{"n_layer": 15, "d_model": 448, "n_head": 7, "n_kv_head": 7, "head_dim": 64, "d_mlp": 1792, "vocab_size": 8192, "activation": "squared_relu", "norm": "rmsnorm", "norm_place": "pre", "norm_eps": 1e-05, "positions": "rope", "rope_base": 10000.0, "rope_fraction": 1.0, "qk_norm": true, "attn_scale": 0.196, "bias": "none", "tie_embeddings": false, "parallel_block": true, "extras": ["capped logits"], "init": "uniform", "init_std_qkv": 0.0237, "init_std_o": 0.00434, "init_std_up": 0.0237, "init_std_down": 0.00217, "optimizer": "muon_variant", "lr": 0.0133, "lr_mult_o": 1.2, "beta1": 0.93, "lr_head": 0.00546, "warmup_steps": 0, "schedule": "wsd", "decay_fraction": 0.817, "decay_shape": "linear", "final_lr_fraction": 0.0, "batch_tokens": 32768, "seq_len": 1024, "doc_mask": false, "train_tokens": 318400000, "steps": 9717, "dataset": "wikipedia_en"}
Each number is 500 + 40 x the weight over its row's rms, rounded and kept within 0 to 999. Layers, rows and columns count from 0. Numbers have three digits each. The size before them is the row's rms in percent of the matrix's.

# layer 5 MLP up, 1792x448, rms 0.202, rows 91-140, columns 0-63
109:483464467460432494428450560556519489442423518486478503484410465522513488462439461512476479455522544464452509549511392430506464440528455524452451493558489461483429502462466432515508523552428594
103:484492528485554460483569535450484454439503551510525503514542482510377467472507527524476475538486520540484525442451481500496460480511500524483537494441499608508486488469497530545453426446469498
028:424509480508464527436493497558508435441479507462413584507516528461439459465412541476483493482501479488546505440438449490545513518497535464503470535439441503491469480559548441456471483545549562
095:494503570500541496539506487485418443565498468522491561502503540492560522553524490538582459490509570516473427560540543448471547465502510508479450497473515437457483497491445499518447437534505497
095:461537470463558521486572506494457420545450466535478474475502488553504495548498447419507529434509511484556478495505472492486427473464450494547470451522552521501481450486418501492482509492453528
122:586502479451561485476456531508531453505510498479515452462543539472535470504593443520440435461551454466510451527518498473445516467492479500480506438470547490512460491569444465466483534467482481
094:435486457476529529538550463532558476479550477542498476518496469487533492536438499515539465490545509517485499522512460523520490564444551494467478537529543514578489576550568529509538562529462474
098:547539520533516526492509443487533521466497494420527483503438446591495530480515472525513521470467533495476550409505544514493431607462466485553440522601465469524454462527506496462481525609457524
097:586393512496471552525467459487490491598458531488510536519548514510496547485524517436452506540508500461415463601432543530509521544430570473572510522451502481478468455531560545510513493480457461
102:451509519519514565513495542430480522573439504526421463528552472538526495525464493511535490536567489551495529560532478498426544395506487531540466555472462476494466543511462482475512531447468491
101:534491426528514507473454488475510509483603480495456539545487488578491525455581456571505466531527511550509491474525526563565506544579560500522430524479538447452510479514462533505524552477440522
100:524512471510478486549483536493509511482516556526512479421471449475493511561454494464538474566512549481568493503507468521488461490537537545590476580455489520546507456457521494491467510578548510
091:470506447494475527486453391517473510518480515483452470538512545498490456497431456499512455462456519474461467514457431547456509564548561505474489446482516626476452442480469524515513499535572453
098:549466526523552524467534449524511523528492468457480534526494523525524543569538456430531454545419536522509503478476424539472467556428556573440557493420534537560477434479536522537470470505472584
103:513508536525481530587515566490495516505531476471453640475537518521578541489501558530462472545489556564437482580559462588534426465530511575535430501494478470489455482533576455550501468461472489
098:467509493442570435500556436389452458514569434453473546587490543511481498398543580582539438562518507523474451497476513556536537523547460486530519516474527462487488485479481520506467488524499450
105:557500478506470442440517446442504480541514489562520510495527486507461540560427539455453469483442494467468470453496525471492565471482527531572492558521494528532501439574504406513494576498508547
106:535502451564455483552494451536511492481505494464458538487496502556518397542495417491476430444493510460476505460495418463582457531492522543506462461508475514524433534454414526516499514471494585
110:443487461510522469486419485527559520498498518527419495457504502541469554512487482514484427482531478502484534544519517534467453479508483526458496479460529508521496587452502513461504499443562519
106:528484522441441486452550521472513530500547531525481506514549476452552473519527551562458520544440531482470552520550456551470520416499437538511494514498529496501533517549440493472517488524490540
100:426499521494486571437481463502487527579573522491540542576486454568469523464486442471473415497552450466539448547453540490513451411492484474563477498532464462511487494537576455510475472544514596
095:504447504513512458448508547524506546520525470597554453424521518526437544527407481521510462512539488483428587554411426519520507552504510518525454474520458509506461545545496445502493442512516456
108:507486451511537539574493558568558508531530505489484554508497458478456502501534495501582514507514441502489534437397463429503523509505496496529475466471543463495505479481490565482490529475426508
103:557463454482502471506440523495443571505531539549442453505478545519429546437499516523572534506549425515437506630526490464571462425473446474507496533491386466499450444510468551515476490477535487
106:502506504484441458507530492533508453471489428504417461517501491597476458518494452474489507530551486473485468497519428522512520556554529529535519511530534517561488556434471467472395423450510517
085:522529529567575484534481534507436495469546509530473507497420434475466495533551448472531481545517489470530490531512477501490445508455435570541525478388496549500498502446489497528538444487457544
100:439468475470518569516471493507508537486532481517504485530485486536532515538519481510492550525486486441574446510496541456482487525449491588480504502489459478522574573489427530494446528557606499
113:526469498382549544530468513508553511450592572523519448531521454515465532501485515529511571534523508522517515470514494540541412508522544509453443466479507447481471478470510499518520509464487525
102:516502517483533485499437538489558491587475507497428449544561500471525504539547506504468568562538459603491470545560450480485594451543481556532469486451594477424539547497469472508429511529528457
123:398546501447470491479522452540519563539565433548539477577451406419483515544513454517554507512528493453493523465514466562500505538468441477515484514418580516430478519512513452513453495476488474
094:487483501550478506468469518522535483507488454428427482502546466445477503539490482507464538537548559426484491524474509480409493548515527487497477451500480523513476537480530473499532531485467514
103:525430504478511531447495517506505525442495463517463554477514510460508418380527503547530500471539528459493474425480507505445515599494471516461495528467493492528479564537529509540531566513484537
109:456552480531477589511534466548578445504535543603530529531557516439549520473506450494556505518501472482548552454424443420514552546536540511540496462466587505550530495481462499394509544485447527
104:468465504437475545512464510531522463504516461499546473486480582447488506507477490464492560548529530449516465547504519499519558509456513466472503522506505490490500526517537495538487506525536463
104:528576522420470505479468466499472510522434442491456507580555527512480428515501506511411539506423480531499512529469482487504475423467479550465501532523557502577525559536484607494548423479506468
105:486449495455427496511446464558472539503483524558472508477540500498484508504437515547507528513493546460514531484500492487533498481496432489490458478508537497457500595504564476472549485473463509
096:529545534574540488566505474456553496571494463476508528507534558539450457500531469435533449457597510461543546458460521506467421472530448514553439451452484471492564461568552520416556571571497525
099:505496500514527485449487498570514437484466515495575509468548541500494540553515542490543476544563474479507509534509524514518537494542479504474540489487457475510476495558554466544540506518537559
106:559465552520597517419498427443518535476489513484457554579465501501478528472511567541525494478497520485543437522502451526460457527470506539528477528563483486430421546557463482492512483463490488
107:507512505437474433500539488510464494549461463525432470521492421510494496441482430487558436466514481510508497444561570523558504440478558468519421566454516547527504457475421540459467482589485560
108:521492542496523489524547500493508534494523492551537431511530454657426495501442563541556460467442535404540525502512512453528535463577489512441511482519476442492487455513487562545508504490469491
112:514451472551489447432580475505456464542543499409461602554482529483500517536525557438572580537472484511526542568513450480443464441524497538479569416427563536445501548506515497480492504506492495
100:447500519520474443514477460523517465520537468504464541471492500563513569506466418503537518533540477476536518483449493533532453551478526465511507511576510557523445515439494543493494480466525523
029:501546555515542546485485576488557534535559521482510490519526594474504543500515490546475492451599502496568503483524495470499499508445577504506485531484473520486528463463495556511502503473523556
103:508460459414565594540481489475520508525525556522515512539567448547492557532508483544562492486503536541447495559575476476491467471565566481519484501482515525565529481485542460506571508498530471
129:545496468448512480513449508482409484573477523541503489468465514479501495439553523488490520500520468513503543447470512461429518594462548465520572464561505465435583519472501424513498512507456521
107:544517531530489539461553452525512463475511431564509534451517472501451561524494434536462535480568424496489581462511489453457501531474530441471486434469489514531496456510502541523416507489551501
105:460502482511503619555457548528493489481452518527514498575485455466524541483486453395522521452475482475480496532450509518481496485515503469484519510509425572528638478390481543514524525465513525
104:476525451567525503527556533523492499486531484542483522484631595461498499517503477505465508538552538512460428466537478522489484463584487507524498466457536491491418551495568441514528500548463510
119:433446509463505478457437569525495493475457477535487496518584499490532513504502492500460498473477492519455433551589516425502504445535473494471442501457442597516569514489467491380488477483503497
# layer 5 MLP down (transposed), 1792x448, rms 0.103, rows 91-140, columns 0-63
102:519465450488500537497503457472496534539474505407448482458437498521447529505457546463437493489461561535504522485477524512541453506461507441489464540504447459473523444511572547572536566461479551
104:443496492504471472524506548554456445519512592524574421444524509480484556441514526486528496554518493490567463515536474451423453409497433460530526530516487480486462443515484530472472491484445544
038:485524490437561520477578482558520428469422568491555474534492514481427460459553543455505562553557507554524550461487531540508510499514528537521574564545498513491464579577444482516419406524434475
102:501518564453452472505471566515549462510549528465514503560461537565558449565530522522561521514486539531545434459449498500521515618589456493506510530535435517505548487500522567470530450417410544
098:470507531538465453440411487499541464498501513435551491473527467489513525487513567531514503479464518410480528443480505494485529524519444452485498498464503509470497497492563538483549517497622535
108:509462541517483562535539528497494498509498552474503517459522467520480482492470463430514485523512551521495467541543476539481547506563509487493401458554398495471484514516452457508558532467448409
109:449418448577536513522483478521467451501534558543573419538526479476489468541561483456522487496453457506476469493495516560481553578512542529539459500501528465498423536548555473433488552531420454
100:520517532477514484426528474458571533487514485490503501589483539489545479529443490488500529478473423468478459453475480522480526448488504457448444461558529479505497420494515499548543517526496486
101:506496531518585431524506519463534437534599564498449567524505498488494513500538532478514479506590530551489491511480472513499476496507472521473482482533501479469461476467519489488564440516476544
101:450510430572525381533537452494549494506527458555497543560507498513524558620479544518527497500519487485460495486459447468496561529533504472513460564552474506515547456479497433467443544500518420
107:550446497566425495517441464454490466522523442548517528507459518545512515552460517551491476505501461490459539490561511540594464495495419485478489496506572485405481462502509561490464470463486560
102:485509602488537421512489570456512495475522484491458503538464462489477551523499491475543472481483534560556436517501561503522485460486633462504448548495419475527469541519533507523545492485539488
094:548523426525537475539524481527501531512446434501508437489469495506522532518532518474458551516533515478528511498494523456526456491544529427434534507512514526538573524452583445534431439571459399
107:471448531613453514543470513483492577476448472505464493507484520474500517477474510450481499505516405521494412510502463474453545511486490506441500601480481455565502459438501494521452515469448453
104:432517547458551522476574453497498482482413498427516543501550510471528458503542467460415480560520450605502514540458481507498496494481475547473495502533503546476489494474542484400532514495499453
104:513505465495525510552538519491483451513535495522558515451494536491475506505496473534481467532522514498506446599513544498505543504490510550462544499544421513480427453512539518451498515461533455
104:455504504494463522545435537487496421518497471553527505551476488562446541517499503515510498527519485484521530446535573510501521462435563493523508508546449539508470487526467531514576570529500541
101:516518449561517489540447500525477436474504481489498474494507514499540514507468494474439496473469499467443484451470502495589503501467492514506535528452569476522424405433477536526503426423524424
100:471571538446471481501515497526516464505497497462477523446445474519537594525488505530482541458493502486585567509534546502488440524556504469519519555438552472536484526512472497513513527510588483
106:516498526522471510500459445466516425477480538518566518491520552514487449530531488457461494534482508505478544465475494511517510463455504516453516526515512553518490527567493459554518504443534578
092:491452510482545481476494456509543493404534526575554492487419468505471489509510545484493508495496500546538470489552435473489522484500520523440510518517524509558382550500479464536461603549549488
097:543587417553475494601480533474541544526488425522572443446487464514501400548505505451622451528494518438541521513504463500491556482482543585472454470495485437500446522506538489521508493491536487
105:545521469479497567473437422459500437461486488492496445534519507542522559555524561579522517513549439560484476472508525524521447461545507528515446505484582480452461506532503520515498458414525546
104:455536437555505495539526463521502484484422500540536548521538467552525495465468548491504520516463494525541563522626500517463540491497525532449482480486510508565569492544532446503491386455525556
105:517507517549431551470462496400437486524544504436540571542476545564462430462473456472442522530464417557501515421464517456472484448532496412497431464508506490501486497451507484515408515499487483
094:484471510502496495556480521485490455517510552499498483489493487550449489460459429503519496456428468483505492468484585565474514549541454532564606485476505538497474484513487484522468436473450439
101:515435539485423441480496539514465415467547456493500460449544529497560434513542460460600479581524497484471481499476556484456529435448429472480457448487429445472479473464496415545563554564498487
108:528482471512493481504473459548472503500522521533473521443484465501487502507499522495559495486451516532559517518556475500526488538474520434517501496576526520513484482433546491554501460541448480
106:552454514518526548380485434502443455532470546539469528469554526526523541486556539494442532481438471466500402521527508525576453509543518397542457495472515565481506542511495472537509498502520449
104:488473397472503441454527486502555418559555507452477500533477492452567462509502535461497490516520482481485480500493540571550470549474503484497560426555596514465486530411581405476470479497534474
100:506468473477488468456463488475479463484502463510540464519415497483537501523532537503441509498445503485463442510508487460517476554497568526496454468426514561464495511523517486548565485453529463
099:420518564564515498528466521527450471474525523479490486484499500487495416547548530514495492486489531512435469485488509460600436527479481449435472528449509519481481424527505530506534465515553536
103:532602447562535519475579488518470553527559493596566545424504552483473521458473518523508427507463477511548495523544571583500493444434491529503426481544458457480498466383488434429495501560475439
110:552475576503514456568484442549481509537441501512492499473500484502485474523546553432466450432543483493528570540474544508501508482517476554462540398538431489530521503555562528550475511464588452
106:574479385509576416515534488476559494452500456480548599585465485508480473500529495512489538503516517429501452543516491458462520552518515563426506535544516403561532544551500463554547482506617487
097:545531478482526521468499549414496482410418501494503474514470490493506521452539529552464527436535500521421457495470563425528557471477498561520526528587468554535484481504488514481497478459531467
096:479513495499497525407520443552565526483476534455509472449463469541495587521489472508526483486494498455532527527551489507472510510474480493523555520411521536560537543552460515464488457516541445
098:514465448562479577512547577557519564519444465510530456462516485491482519495516566512506499463493481471520532494488483517428531466488510562547453489509588431500484494509443532452460424479497501
105:527572434503520443531494494475512503491513491467455499537510464491489517562529421519510480462429463442407511483451540545581487559548530512514555560447467487542508512526489493468527463500406456
098:526524477471486427473518405546488490522456559498527541517521539448515581388503480514455522439503432506524492429495504544446473467459483507460466549462434498456554558481508538526422485503525436
106:599536504486458462519499471507490504491513532531551469496511555473546510450486482469564528510512455517469511496463519485445511500503467451461483510512540552526478523421508534508481537529471566
108:582482509522501465520499478439453398511476530435467496494457559528517471517466509487467595481512519487515544557527500462525485535525537457523479488474547410486490531545545572482503462597519480
104:471519572519501547498517448422479513524525442502575500503506545428512458445517476496480513524446455532431584451544470582461525578502553503479498515489537495533456444496520497484481520485513458
042:493498530511590503516478488583488449510505546489455470512475474504465475524484528562544484546503510447432457483451482560513547461596482496542512487481507505587523542495548562492555558431406524
102:475486438507491465533504444513446572566526548515503546488434570493535460496526471555467455474546429444535496456508445550478478563549542500479539486504501507441478573531522531482478532477511462
108:506452464504551460553477518473473487575499535496520485470435424466543512517469492516481542438548485574511436473491497558470562492419518514577466450515539486502485541599514495461514450532459529
105:463566500499480534562519451499489524491521484533513515529463502532521535448519465484458526481503468465559446432475463494540480450483505414534460478477495516425489524464543466504527481463441442
101:551470481557440522427488503500520494548500475498511376548513476487495522488465509438542508441466483501495441502528549493536519465519482535489512562455490520504545460482468592521497427531563483
098:462502514493520479581497462519428412520488538582483503417520493553487535449452498515551512493495504484509467529512464520517510509559483500496565561534496432525543421521455535588531463471540486
106:522522485477475547449578595524479469559469489470452499449489566494503506478544459462446476546495471518459469547477508465495530519478515520509489560518551464573416442482453462527519518571505456